From a checkpoint of a small transformer trained on Wikipedia: 2 heads of 64, tied embeddings.
Each number is 128 + 32 x the weight over its row's rms, rounded and kept within 0 to 255. Layers, rows and columns count from 0. The size above them is the row's rms in percent of the matrix's.

# layer 7 MLP down (transposed), 640x160, rms 0.148, rows 254-296, columns 0-79
size [ 88  97 106  95  95  97 108 105 107 100 100  98  94  88  96 104 101  91  98 110 102  95 117  97  93  86 105  94 104 112  99  91 106  94 104  95  98 106 111  97  97  95  91]
[[151 163 157 131  95  89 108  93 115  87 137 149 183 150 155  98 139 118  93  85 137 126 113 117 167 131 122  90  80  85 122 205 151 150 111 140 140 139 106  76 105 105  56 155 157 133 117 148 119 127  58 163  92 140  72 106  92 100  41 163 145 139  97 166 145 168 123 143 127 149 123 126 135  76  74 125 158 170 139 105]
 [ 81 141  70  59 169 118 161 112 122 107  96 129 168 122 204 154 169  45 120 139 165  97 127 156 158 180 102 119 221 169  92 148 200 108 108 159 107 135 134 156 124  99 134 109 182 130 151  75 135  86 118 153 106 155  92  82  85 140 129 123 104 115 116 186  90 133 161 116 139  90  88 140  91 112 131 157 148 147 130 115]
 [ 74 104  82 127 127 108 140 114 139 173 106 119 120  99 113 112  87 150  74 120 143  92 122 118  92 133 144  89 138  40 169 223 115  99 177 125 119 153 159 175 133  62 116 129 116 126 135 132 115 112 115 120  93  84 152  88  87 132 127 119 163 129 115 113  92 118 161 119 166  79 142 133  89 151 163 122 125 112 179 106]
 [133 139 130 121  54 150  95 104 132 143 154 124 123 136 130 117 177  71 174 162 167 105 153 141 104 179 155 149 158 105 180 114 136 173 140  65 106  55 120 101 110  52 133 100 136 161 132 140 134  80 129 102 176 133 138 139 114 140 109 103  84 103 159  59 136 153 177 149 128 122 122 156  70 102 191  95 165 156  96 155]
 [160 135 144 113 115  84 117 173 150  79  61  75  89 112 123  99 101 166 143 122 100 140  61 119 180  92  70 143 149 117 157 102 151 110 142 103  90 122 165 126 120 125 115 134 171 100 192 129 170  99  98  73 123  72  39 123  91 116 139  79 122  95  87 107 136 160  85  90 127 189 145 134  99 205  93 129  71 120 140 108]
 [ 89  51  89 131 113 103 171 135 142  99 130 119 127  95 140  62 131 156 128 117 110 156  89 125  84  47 111 110 149 127  96 146 101 102 134 147  93 195 185  83 132  99 132 123 144 186 138 156 114 184 139 132 133 133  80 118 104 136 154 162  65 154 180 154  89 173 135  86 166 126 111  90 153 108  88 134  97 157 111 164]
 [150 102 153 129 172 189 127 115 119  79 137 110  70 140 175 161  35 116 121 110  69 189  87 116 142 116 114 143 124 137 143 105 147 194 129  80 114  59 146 107 176  84  89  75 138 134 142 115  92 113 141 161 212  92 123 212 123 148 142 127 131 120  82 134 148 134 152 159 188 127  97 158 107 126 123 120 129 122 126 116]
 [137 145 103  57  73 117  96 147 165 114 111 129  91 177  86  78 130 156 143 143 128 115 104  95 203 174 186 137  95  68 137 161 152 197 166 201  90  92 144 137  94 137  68 141 205 113 102 120 102 135  99 128 122 169 145 115 135 110 147 113 105  84 179 174 116 147 132 105  75  78  90 122 129 138  99  81 159 121 127  89]
 [135  85 132 174 117  62 165 150  98 180 160 137 122  77 158 130 149 154  69 103 127 148 144  98 150 135 128 128 153 134 168 116  49  89 114 153 113  97 139 130 144 152 159 102  84 110 135 129 152 186 140 111 103 136 127 125 105 144 138 120 102 192 144 136 179 145 111 151 157 173 147 117 124  85 109 118 133 107  66 164]
 [128  42 126 109 105 100 122  94 127 107 131  95 119  81 111 140  92 128 144 157 176 180 152 120 121 167  92 134 134 106 109 108 149  87 115  97 127 150 101 125 151 115 165 126 187  91 111 122 127 184 152 153 101 124 136 139  99  57  86 171  98  97 175 144 162 105 171 142 131 194 155  79  74 162 163 133 113 171 172 173]
 [105  72 153 114 139 159 139 127  53 101 165 116 164 132 144 172 130 146 103  56 123 195 142  92  86  93 122 122 200 128  97  59  81 112 167 106 125 192 128  98  95  66 159 135 107 103 134  97 121  75 136 134 146 155  95 157 120 118  93 162 144 143 115 117  83 179 134 149 149 138 154 129 192  90 118 116 169  97 131 135]
 [153 117 170 141 119 109 142 108 172 160 124 125  76 183  97  96 148 123 126 143 127 120  98 133 140 156 126 106 162  60 109  95 143 108 188 128  93 133 133 126 153 123  54 138 113 121 137 136 105 152  98  85  47 131 124  97 127  52 152 107  89 165 128 149 134 122 121 136  95  80 145 150 110  81 105 154 143 145  83 109]
 [ 82 147 172 147 141 107 125 145 176 131 112 134 162 143 142 101 144 127 138 126 121 146 122 104 105 126 147  72 115 185 126 192 115 125 135 171 121 132 124 157 129 117 106 104 157 168 106 137  67 104  99 127 155 150 135 135  83 128 139 163 118 120  96 130 149 143 121 121 169 185 113 213 151 111 214 103 123 105 151 116]
 [109 103  97 147 122 142 121 145 148 110  85 178 104 171  75 146 175 141 141 148 114 139 136 169 151 129 179 149 170 136  80 132 188 124 185 116 137 194 155  94 116 112 151 124  91 152 131 151 135 148 128 170  77 125 129 128 119  90 143  73 170 140 142 151 124 113 148  95  85 135 210 137 146 140 172 131 112  39 105 125]
 [ 88 147 136 143 116 122 126 133 142 108 132 151 169 143 197 136 100 112 135 145 130 138 187 166  94  88 143  91 147 121 165 157  69 188 159 104 164 135 172 171  84  83 143 173 126 115 129 157  92 145 117 140 107 124 119 139 118 118 114 111 193 170 118  86 111 122 119 132 155 110 101 101 203 138  92  89  75 103  87 108]
 [164 109 146  65 132 158 128 105  89 167 194 139 132 114 124 134 126 111 140 184 157 115 160 101 130 133 161 117 133 142 123 123 113 144 151 170 123 121  91 101 104 177 149 142 174 188 167 146 183  98 167 176  89 168 139  72 188 116 119 102 169 139 105 135 100 122  90 111  75 166 110 120 111 128 131 130  97  91  89  84]
 [173 116  46 186 169 155 124 104 163 180 195 126 139 144 100 124 171 188 140  91 153  96 106  93 138  71  82 138 195 167 148 164 105 147 100 164 173 129 115 102 116 147 156 106 128  48 203 151 132 165 160 120  95 139 145  83 130 178 178 107 101 123 134 120 120 132 155 105 123 135 130 142 141 134 107 187 143 153 163  97]
 [ 85 137 153 137  63 120  78  71 130 133 136 106 182 155 105 165 108  74 125  27 174 162 139 163 167 155 143 112 184 156  90 113 121 149 104  87 165 139 153 139 169 195 137  93 142 101 148 115 161 128 141 176  62 150 110 113 175 220 104 175 129  55 139 110 141 109 146 150 117 129 129  82  94 146 108  97 157 154 123 156]
 [137  92 171 120 121 105 179 160 147 128 110 105 176 153 151 114 194 109 114  76 110  56 144 134 168 147 129  85 102 125 124 138 155 139 133 136 122  95 175 119 159 145 139 147 120 136 134 150 125 105 138  59 129  95 112 137 182 128 191 133 157 113 116  94 172 166 105 147 165 114 175 132 122  97  85 138 110  76 109  81]
 [158 151 135 122 114 141 135 155 125 128 158 158 216  82 117 123 122 110 124 124 101 160 126 105 163 127  94 131 120  87 134 132  90  81 161 105 161 151 128 150 100 127 145 124 148 170 206 127 149 147  99 102  82 129 166 159 157  91 133 134 175 130  99  74  98 146 172 146  59 128 136 168 153 148 147 119 142 136 127  86]
 [164 162 170 127 139 186 128 157 110 153 156  78 106  68  97 106 159 159 122 158  79  88 144 105 159 146  91 131 134 151 119 197 147 134  84  59 172 145 113 136 102 116  99 167  64 119 109  78 123 144 116 119 176 111 115  98 166  86 162 229 100  89 119 155  80 138 160 100 129 167  97 129 102 120 135 132  77 113 143 147]
 [139 132 145  88 146 154 143 129 137 131 159 106  82 133 132 138 161  62  62 149 126 131  83 109 161 180 102 130 155 165 112 187  97 132 158 149 139 150 115  81 159 126  72 152 147 153 103 167 141 156 138 161 102 126  94  96 141  97 142 107 174 131 143 188 199 100 162 145 134 125  81  98 116 128 147 135  83 126 128 124]
 [148 162  59 136 118 164 138 108  72 133  84 157 107 151 146 153  85  88 117 147  67  85 115 142 107 120  98 172 117 137 140 127 116 152  62  70  97 165  90 103 150 118  86 177 147 155 139  80 132 198 131 139 180 185 165 170 108  98 102 145 128 127  77 168 121 171 185  64 103 142 110 156  74  95 168 124 125 118 140 113]
 [ 88 164 159 119 132 104 116  83 180 104  91  73 150 114 130 208 145 114  76 133 124 103  69  67  62 124 153 161 136 125 102 158  98 123 142 130 114 127 104 150 124 176 182  49  85 149 167 123 132 109  94  91 132 102  56 126 168 106 158  74  93 156 104 102 167  74 113 151 158 136 116  75 102 142 121 117 149 119 174 106]
 [168 132  82 167 122 115 105 134 120 166  96 125 130  84 128  80 152  97 126 154  95 123  83 169 149 141 100 135 157 164 119 154 121  97 182 123  73 130  81 100 156 207 123  80 127 164 120 129 133 115 137 102 145  91 117 165 199 130 165 178 113  99 183 146 153 113  79 122 104 158 146 114 144 144 152 130 192 112 168 121]
 [121  92 114 124 175 132  58 133 122 103 166 121  97 178 138 132  54 139 129 132 132 120 217 123 125  80 106 123 118  94 163 147 135 135 154 150 135 157 138  76 100 111 136 155 152 135 105 127 118 149  90 157 124  47 132 142 148 107 150 169 157 102 120 118 161  64 126 132 111 111 146 158  95 165  37 136 181 114 108 135]
 [100 131 109  80 120  75  79 174 109 146 145 119 143  77 118 148 108 137 175 174 172  85 153 119 178 143  95 176 170 121  97  72 146  82 201 144 144 162 138 125 176 174  80 181 131 164  78 115  88  79 167 147 157 121 123 187 116 120 171 119 115 108 163  84 128 101 172 134 102 109 167  90 203 167 120 133 108 165  92 131]
 [197  98 145 113 168  91 121 143 123 141 120 143  87  95  96 112 106 104 148 131 135 137  99 100 130  92 168 151 134 120 170 157 140 177 128 119 158 137 129 139 153 120 132 146  80 187 143 114 111 165 142 164 112  85  92  94 100 176 110 125 183 171 154 103 120 113 176 149 100 216 161 103 107 167 156 166 129 115 154 123]
 [135 127 127 159  83 138 167  93 163  83 139 151 206 147 154 101  92 114 109 121 167 140 115 125 149 146 188 152 107 166 116 120  81 117 144 104  76  87 168 148 205  96 104 107  69  94 146 156  92 155 108 154 178 140 117 207 180 130 171 138 159 105  93 137 179 151 145 135  87  75 157 158 114 114  87 110 132 124 121  86]
 [ 60  95 120  74  92 188 132 124 183 142 108  75 120 168 124 168 117 123 112 121 160 106  69 122  87 134 126 114 145 141 161  83 136 125  99 131 106 150 109  81 175 174  85 166 149 120 156 151  95 107 140  74 144 151 151 129  59 107 109  70 114 116 173 152 117  81 136 129 121 180 164  98  95 110 131  56 113  96 124  75]
 [164 113 174 102 149 129 145 128 115 162 118 141  60 155 209 147 119  95  93 144  81  82  89  56 155 149 177 113 174 123  95 132 135  77 135 122 127 172 149 161  66 122 150  95 203 115 156 141 156  99 147  82 119 113 125 100 181 126 123 138 141 118 121 153 124 122  80 139 138 115  98 176  74 116 154 116 141 138 140 196]
 [ 72 118 135 115 126 178 161 100 155  82 163 108  86 105 102 116 186 150 112  89 181 124 142 143  89 191 105 135 164 155 170 169 155 163  94 120 100 119 129 103 117 120 121 116 119 102 138  64 177 114 121 160 115 166 110 132  71 117 137 131 105 143 149 190 111 135 159 148  61 112 121 114  99 149 131 163 104 129 182 170]
 [161 112  58 129  91 127 157 129 168  86  92 130  91 106 133 105  57 149 113 150 106 130  83 159 175 165 105 133  73  98  74  70  81  79 108 112 126 162 131 137 140 200 128 139 186 154 140 112 114 124  95  81 169 139 188 136 111  97 142 104 157 116 102 132 168 132 156  85 112 109  90 178  95 125  58  53 145 231 149 118]
 [126 183 142 119 162 124 128 117  90 150 142 136 133 148  73 155 122 139 131 111 149 169 149 128 116 109 138 196  72  49 162 146 117 142 147 142 172 125 122 104  98  67 127 130 147 133 176 138 133  98 153  65 125 184 138  76 114 131 132 113  83 111 113 106 122 128 104  95 160 108 153 121 144 160 145 165 166  89 114  74]
 [165  93 167 160 126 147 185 130 107 150 133 139  94 148 135 112 152  62 122 179 144  98 130 108 137 136 124 157 117 125 123 101 169 108 110 141  93 136 143 100 160 102 114 139 142 165 136 157 123 136  95 140 118 120 201 140 102 126 176 134  65 118 112 113 111 160 143 101 124 144  80 116  64 101  71 151 138 144 158 144]
 [152 111  97 188 165 140 211 146 100 171 171 132 126 174 180 143 148 117 113 115 154 173 143 127  29 153 100 105  94  68 110  95 138 131  98 126 134 150 107 104  28 159 111  98 174 108 116 163 160  70 128 178 130 139 105 122 131 191 103 134  95 137 116 159 135 134  95 148 159 125 100 102 136 126 143 106 139 114 140 146]
 [129 116 156 149 119 104 161 109 119 127  74 110 162 154  36 105 128 116 128  80 170 105 123 139 141 120 114  94 180 134  76 121 151 127 124  78 170 170 126 116 129 155 137  68 149 140 139 188  55 103 154  95 114 178 174 194  83 125  86 106 108 130 128 135 146 174  96 161 122 124  80 109 101  98 133 155  94  64 129  73]
 [129 110 126 135 184 132 151 183 180 168 104  86 177 113 160  85 135 134  92 159  99 114 100 179 107  84 170  68 109 126 132 100  62 157 140 165  76  75 140 130 125 108 113 141 101 117 136 132 134 105 109 138 107 141  96 149 160 169 154 138 140  97 115 167 105 147 133 162  82 190 128 180 128 163 170 128 151 133  96 225]
 [117 133 124  97 128 164 104 153  70  97 117 155  93  99 105 101 124 112 186 164  97 119 143 159  90  88 117 164 139 141 190  97 125 134 144 176 139 133  93  76  83  84 119 166 125  94 120 194 137 143 127  90 126 106 130 131  95 164  53 102  89 160 139 143 141 134 157  98 130 168 161 123 120 133 159 143  94 105 103 119]
 [129 128  73  98 132 141 126 136 133 164 113 120 101 132 164  90  60 106 101 116 135 142 161  99  95 138 137 183 102 105 167 108 112 137 104 103  59 163  97  99 173 124 133  66 157 141 103 104  69 142 104 149 146 111 134 110 137 140  97 176 182 106 130  83 104 205 133 162 124 122  87 117  62 156 130 183 116 132  96 164]
 [ 87 119 123 117 141 129  73 121  72 113 189 161 142 141 161 187 133 126 123  68 150 111 176 137 163 133 104  66 138  99  88 105 147  73 166 152 141 135 123 141  81 162 142  70 141 110 149 181 142 130 102 173  65 127  95  90 134 126  95 145  94  90 105 113 118  44 143 108  92  99 145  31 171  90 124 140 139 137  93  80]
 [145 115 140  99  79  84 112 146 111 164 102 118 102 100 123  59 133 108 154 139 164  98  87 105 146 134 131 127 128  99 182  51 200 133 167 176 136 143  60 111 111 181  95  93 112  91 121  78 108  98 133 159 107 113  89 130 137 145 174 115 167 122  92  76 101 129  99 113  72 129 219  47 111 152 100 125 141 148 109 146]
 [156 136 128 140 107 124 123  84 109  93 109 177 123  72 142 156  97 167 149 121  80  69 116 118  94 105 124 116 119 110 114 119 157  86 121 108  89 120 108  69 181 133 163 175 112  91 123 128 117  93 143  69 127 179 141 155 108 108  66 108  80 137 187  85  76 117 151 132 156 117 114  63 164  99 155  90 100 171 126 159]]
# layer 7 MLP up, 640x160, rms 0.163, rows 255-296, columns 0-79
size [109 115 106 100 109  90  95 101  96  96  98  96 100  93 106  93  87 113 126 103 104 108  90  93  85 110  89 109 110 104  86  99  89  93 103 102 109  99  88 110 120  91]
[[103 100 178 110 136  98  95  93 103 172 155 119  70 110  91 106  99 188 146  92 140  79 137 115 116  95 143  90 106 120 109 100 111 139 164 127 118 177 120 179 102  81 181 116  92 139 133 165 158 134 117  87 133 114 138 229 133 133  71 115 127  92 174  93 156 106 117 138  64 113 153 162 110 146 154 158 107 166  93 128]
 [122  90 147 147 172 175 108 114 102 159 169  92 105 119  80 136  70 172  90 114 135  91 151 176  96 119 109 101 126  38 133 193 107 157  89  91 130  80 113 148 161 151 141 109 122 128 180 104 143 111 104 112 185 181 135 167 113 116  76  93  89 178  89 119  86  68  93  74 120 135 149 127 109 108 181 161 181  77 157 145]
 [ 88 115 190 146 189 135 131 151 146 110 117 145 130 131 181 126 119  89 112 111 115 175 130  29  69 101  80 112 117 199 119 146 110 142 112 146 124 138 138 140 143 146 149 155 158 114 100 177  90 108  81 138 102 156 108 121 119 115 178  90 138 127 105 169 100 139 109 143 149 172 153  79 134 131 139 177 105  96 112 161]
 [ 94 135 174 152  92 175 132  98 116 161  94 125  93 149 148 134 187 172 113 209 158 137 114 176 114 110 159 206 174 152 134  93 126 144  98 134 125  96  67 135  86  92  76  67 125  92  86 164 123  79 133 134 171 147 151 111 122  88  94 108  90 146 139 170  91 115 145 120 155 134 180 148 149 164 165 125 152 134 133 157]
 [107 165 182 169 114 103 106 109 112 160 132 168 143 127 148 101 183 141 144 208  94 132 108  93 197  53 129 115 141 122 154 150  87 156 179 171 140  82 103 163 107 111  95  69  91 171 158  74 148 140 121 163 174 154 155  98 167 158 166 142 140 119 125 116  83 109 138 121 102 176 104 115 152 111 159 115  98 129  84 102]
 [109  66 113  90 101 169 114 137 110  55 169 154  66 154 125 115 102 155  61 102  63 167 137  76 179 147 130 164 136 128 120 135 151 110 154 105 123  90 104 132 185  76 180 101 106 107 142 117  50 107 150 143 155 161 142 221 138 128 150 141 115 149 103  92 123 138 133 168 179 136 113 155 126  86 136  99 127 121  68  82]
 [ 84 137 160 124 202 119 159 126 200 143  71 162 126 151  69  83  68 116 126 141 145  95 141  79 154 113 178 139 168 165 104  76  92 124 144 120 126 152  96 108  96 140  95 104  88  87  99 110 156 132  88 148 167 109 161 167 114 143  80 122 125 169 157 126 127 123 129 110 129 144 103 173 100 149 181 106 138  95 146 135]
 [105 137 134  94 134 162 133 133 121 115  73  99 116 125 204 109 140 126 164 103  93 100 126  59 167 109 145 116  98 143 118  85 182 116 130 151 179  96 126 123  76  98  68 144 142 104  63 111 112  41  45 124 166 151 138 118 133 132 129 122 178 155 106 172 117 133 122 111 171 128 194 134 156 139  92 132 118  96 112  94]
 [162  94 129 176 105 109 147  83 126 108 176 109 137 135 115 116 149  87  64 123 148 114 113 140  68 140 114 142 105 124 114 176 141 150 120 172 162  97 110 129 119 108 144 107  69  95 162 179 150  88 133  79  84 142 136 133 118  84 125  87  99 168  85 216 110 125 156 149 112 109 130 101  63  49 142  86 132 154  68 123]
 [155 103  56 119 142 126 147 113  85 137 132 135 143  86  87 118 134 205 131 148 147 115  93 104 135 168  94  69 168 104 185 134  56 151 114 136 118 135 108 179 177  95  67 178 174 147 114 175 137 102 119 140 133 115 141 148 143 126 124 121 116 133  99 132 184 138 123 124 151 133 156 187 162  93 120 130  79  90 110 171]
 [118 136 111 131 165  69 131 144 145 111 166 106  94 137 154 150 128  94 129 159 117 136 124 120 189 124  93 132 151 139 102 215 121  87 165 118 153 117  96 121 139 120 140 165 140 152 116  91  67 160 120  84 119 108 167 140 113 186 118 136 139 132 112 151 150 164 127 178 154  93 107 110 103 149 125 121 171 132 163 142]
 [179 117  73 105  83 162  92 118  27 197 122 117 154 115 146 158 178 116 149 101 150 161 139 149 100 124 101 124 135 122 137  98 126 100 132 156 116 141  56 109 162 142 135 143 159 125 176 123  90  87 125 129  83 155  48 138 125 104 101 152  68 125 102 147 122 121 152 166 118 157 166 117  97 143  92  95 140 139  89 134]
 [ 91 169 133  67 144 140  73 121  70 131 115  38 135  96 161 167  87  93 164 172 123 105 144 167 156  92 162 180 126  80 171 139 121  83  63  72 121 109 119 112 125 142  85  44 132  79 104 159 142 135 104  94 119 127 152 126 119 172 112 145  84 152 126  80 132 132 162 168 124  92 132  78 129 133 138 147  50 198 128 168]
 [117 109  82  79 157 111 157 111 106 137 146 115 131 175 108 106  70  37 127 146 138 106  41 137 172 179 165 162 134 115 141 120 157  66 179 129 136 118 150  80 185 114 103 112  96 163  86 126 110  85 108 138 126 123 141 147  88 132 122 144  95 147  89 121 197 136 103  82 143 106  81 176 153 107  94  86 147 132 135  92]
 [129 154  97  85 149 111 112  93  97 129 144 115 109 117 102 100 153 126 122 143 172 116 135 114 121 124 134 159 133 102 159 137 168 169 103 142 115  83 129 171 137 135 192 139 114 155 155 125 121 132 119 147 129 184  99  97 179 145 148 141 122  94 137 112  75 173 113 114 116 140 158 130  96 126 135 130 147 169 132 147]
 [109 116 122 106 165  71 109 146 158  88  55 128 151 126 159 165 138 114 108 121 147  67 118  86 144 116 140 120 111 177  74  59 148 107 136  62 150 146 121 156  90  97 101 164 114  83 160 185 158 111  91 120  76 141 133 141 131 168 131  74 130 159 106 130 174 140 164  70 211 159  70 184 135 105 116  84 134 135 161 108]
 [136 150  94 120 129 116 159 162  65 162 117 138 145 137 121 107 204 112 163 146 133 139 150  88  89  74 154 134  81 108 113 104 128 140 130 115  83 100 135  85 190 109  93 132 159  62 128 116 115 165  84  96 155  86 103 142  97 166 167  90 142 122 117 114 177 108 119 113 129 156 120 150  77 152 134 129  63  76  81 173]
 [216 169 113  69 140 132 104 139 123 190  64 109 160 135 120 110 182  82 140 143 102  98 219 139 133 125 104 123 171 164 120  77 112 151 108  87 102  98 136 121 181 101 124  88  74 158 100 135 143 152 128 114 144 119 113 151 134  88 178 112 142 150 130  94  80 195  88 120 133 117 129 210  98  82 105 143 173  89 128 138]
 [129 174  78 115 173 157 157 112 140 106 100 116 148  75 163 158  79 101 115 166  87 125  99  77 190 103 101 129 126 143 115  87 154  82  96 125  93 160 140  97 119 128 119 119 171 183 206 133 159  89 108 135 105 145 145 167 117 110  96 114 172 165 101 128 134 163 148  90  94 121 120 161 117 127 168  87 172 168 159 117]
 [140 146 150 153  98 136 128 119 127 134 153 104 136 127 115 139 127 148 105 130 115 163 159  77  98 130 107 117  49 140 164 132 135 146 147 114 109 193  99 171 157 161 102  57 129 156 160  58 113  71 101 181  95 135  97  96 126 105 163  89 146 167  95  97 103 103 136 134 128  62 173 164 120 103  63  71 162 180  72 147]
 [104  80 116 169 143 146 122 184 114 142 165  91 141 173 100  74 131 116 110 102 180 174 166 149 150  86  79 144  91  66  91 157 189 117  76 155 116 135 138 119  85 146 147 140 114 105 144 145 131 108 126 127  89 166 146 162 127 131 152 158  89 144 140 101  80 175 134  99 162 157 130 151  90 159 171 103 174 113  76 156]
 [176 107 124 108 149 128 145 133  67 111 142 166 129 161 144 101  95  75  81 158 101 115  95 107 112 130  98  87 124 163 171  94  85 116 171 142 158 187 128 135  80 121 100 173 143 142 196 168 123 185  88 179 186 168 148 137 151  93 106 131  75 164  73 173 143 200 135  68 156 114 110 149  89 115  99 145 149 129 166 114]
 [158 113  98 128 143 135 172 120 135 135  90 104 138 155  99  75 115 121 198 143 166 181 113 112 104  80 108  72 100 169 141 146 175 142  45 123 107 164 141 112 153 148 143 176 156 148 122 173 119 121  83 110 150  91 159 171 127 134 131  96 116  83 151 101 145 166  58 148 123 132 106  80 120 130 142 136 141  60 123  98]
 [149 111 145  41 157 152 130  90 100 107  94 149 177 170 137 115 108 141 155 113  75 134 132 111 149 110 111 100 114 114  71 108 138 113 160 182 136  98 173 142 103 125  97 154  58 138  88  56 182 116 111 152 152 135 106 106 169 103 127 137 130 172 174 156 156 150 162 115  89 161  73 199 112 168 144 114 185  85  76 151]
 [133  98 117 129 106 133 149  93 144 137  86 161 159 105 159 136 157 120  96  79 155 142 136  57 120 124 124 102 158 220 127 126 159 159 136 132  75 119 118 102  98 160 149 150 106  88 177 147  97  96 103 153  87 114 145 104 104 102 116  65  65 156 126 131 112 137 131 124 173 133  60  82 136 150 184 114 112  65  79 116]
 [141 114 122 143 138 116 108  69 106 155 112 125 104 114 140 112 154 140  86 158  99  88 119 107 101 152 125 133 129 172 117 143 140 110  85 144  86 159 103  88 126  38 120  73 119 107 115 160 142  81 132 163 114 137 141 100 118 110 143 106 102 196 135  98 130 100 126 144  81 159 152 225 162  79 150 144 145 194  84 160]
 [113 133 120 183 144 163  93 136 146 110  99 167 140 128 120 132 147 183  72 147 108 127 148 150 157 151 174 139 162 121  77  92 148 107 131  91 141  87  97 109  77 121 123 154  73  95  76 103 150 158 139 132 161 138 128 121 150 124 146  81  77  97 122 206  88 103 135 148 153 106 101 146 137 144 144 140  98 112 124 163]
 [135 106  85 135  97 168 111 108 152  74  95 144 138 180 130 162 154  96 117 127 164 116 124 162 131 110  99 147  69  69 142 192 140 127 178  83 143 147 140 118 128  72 147  75 147 105 147 167  85  90  91 159 141  94 168 111 158  78 162  70 105 106 109 109 154 168 105 132  79 135 138 119 190 142 122  90 165 179  86 133]
 [157 151  82  73  92 138  76  59 113 130 136 133 130 107 158 145  95  50 110 182 120 122 112 146 130 132 169  87 116 171 183  95 177 144  72 118 100 158 131 140 130 122 109 146 118  81 115 204 115 114  87 177  72 151 138  85 144 136 102  52 101 167 126 134  78 164 189 141 119 150 137 105 135 125 117 123 165 115 125 105]
 [186 131 122 181 118 130 132 142 152 156 142 127  99 101  65 145 112 166 152 156 103 203 155 169 127 176 123 143 160 129 107 170 144 110 133 132  77 162 152 178 195 148 138 136  71 190 138 169 131 135 111 163 159 148 127 181  62 162 158 174 137 143 105 138  98 139  99 147 101 143 130 102  82  78  88 125  80 126 104 137]
 [118 132 164 103 168 124 127 109 175 153  70 130  39 151 175 142 122 112 110 117 128 152  76 100 116 165  83  63  84 159  63  81 145 133 172  91 103 116 105 111  97 116 105 104 155 182 170 193 153 104  79 148 136 100 142 180  92 107 183 146 121 156 156 110  88 176 168 118 136  86  85 163 174  90 139 137  75 133  87 125]
 [ 75 155 127 140 169 174  81 171 166 151  72 116 203 106 155 146 141 121 201 143 104 118 109 157 141 151 171  91  97  60 128 155 149 139 119  98 147 115  98  97 116 178 136 113  96 158 126  90 142 105  80 116 141 131 114  62  66 123 129 150 159  92 133 141  70 129 128  91 143 131 127 166 150 170 126  72 134 121 119 136]
 [136 149 101  96 100 129 117 107 151  87 129 130 162 111 151 103  96 148 109 161  69 101  77  75 130 141 134 126 140 119 176 122 123 147 116 107 174 142 108 172 124 150 129 156 146 163  91 132  89 150  51 169 175 132 147 150  49 124 207 100 149 166 151 120 135 110 162 201 130 106  58 137 140 123 140 103  76 146 132 162]
 [162 152 139 103 131 132 186 216 119 102 103 123 118 124 128 105 212 110 208 147  83 157 127 123 152 100 123 113  98 127 144 143 197 125  92 113  94  90  87 152  74  84 131 176 156 157  75  88 188 160 127 130 133 150 112 118  62 162 136 110 179  95 110 187 135 132 129 115 124 131 140 139 144 144 152 141 124 109 147  90]
 [ 75 133 150 141 117 124  94 123 199 107  68  80 116 141  77 127 132  94 190  97 133  40 144 127 122 133 124 124  87  94 143 101 214  96 138  75 162 127 143 128 138 131  99 100 142 105 144  99 130 159 131 103 150 167 142 137 102 138 132 108 205 128 128  80 113  88 157 101 121  97  76 178 110 118 114  99 153 145 101  99]
 [ 96 140 114 100 143  95  98 107  91  77 152 156 123 128 126 204  99 136 135  78  99 125  81 125  94 126 111 163 118 148 114 137  69 121 135 114 187 162 126  76 119 105 125 155 105 107 122 127  82 128  72 125 135 146 157  52 110  82 124 129 144  88 133  76 148 180 133 181 113 102 121 115 135 149 128  88  93 104 170  79]
 [195 183 138 143 134  89 101 133 202 112 129 114  96 134  92 178 163 120 144 103 117  90 138 181  82 163 183 113 141 106 139  98  65  62 177 164 145  84 108 130 124 155  97 114  88 116 203  76 154 134 161 156 150 158 109 116  93 147  86  55 127 147  82 129 125 112 156 124 145 152 108 130 122 123 164 139 187 121 151 139]
 [177 139  91 148  98 177  85  91 117 114 169 103 106 161 158 118 142 119  81 114 146 150 216 111 125 105  83 114  88  67  95 110 117 106 142 149 148 148 136 146 165 163 129 158 117 120 150 135 109  97 130 163 147 117  90 153 142 109  92 134 167 149  94 102 137 123 165 162 164 175 149 120  96 129 126  92 164 116 107 168]
 [ 75 147  69 127 112 138 186 139 105  89  84 113 118 104 116 121 107 182 136 129  99  96 108 175 153 153  91 129 136 133 135 157  73 107 126  94 203  73 170 129 185  62 102 116 102 141 142 114 161 145 103 111 155 137 105 137 110 102 142 171 134 152 134  81 138 107 148 138 132 151  83 105  83  94 110 126 111 115  76 152]
 [132 121 115 102 169 128 154 165 121 204 147  90 166 121 113 134 145 147 142 124 102 195 108 122 150 178 111 107 120 155 120  52 140 124 152 182  97 143  89 107 136 117 148 227 120 171  73 149 105 146 121 148 121 155 144 156  92  83 163 166 136 191 111 112 123 162 106 180 180 142 180 112 143  80  87 160 131 145 120 130]
 [117 183 143 133 148 209  98  79  74 176 161  61 100  99 140 144  89 152 119  97 129 112 159 108 108 156 176 143 134  59 110 123  95 148 138 134 131 187 120 142  80 131 164  81 155  96 157 143 125  99 135  76  93 135 104 148 189 137  68  96 124 120 167 122  80 176  88 157 150 180  91 114  78 169 114 110 140 134 179 143]
 [ 79 116  95 154 129 109 121 192 165 155  92 119 101 158 127 101 119 101 211 147 167 141 133 130 177 217 180 144 113 108 173 154 102 147  80 159 103 118 121 165 106 130  89  73 154 195 104  72 129 136 137 145 139 156 142 124  54 135 143 123 183 143 118 113 139 117 155 122 127 130 107 149 112  98 129 151 140 113 145 155]]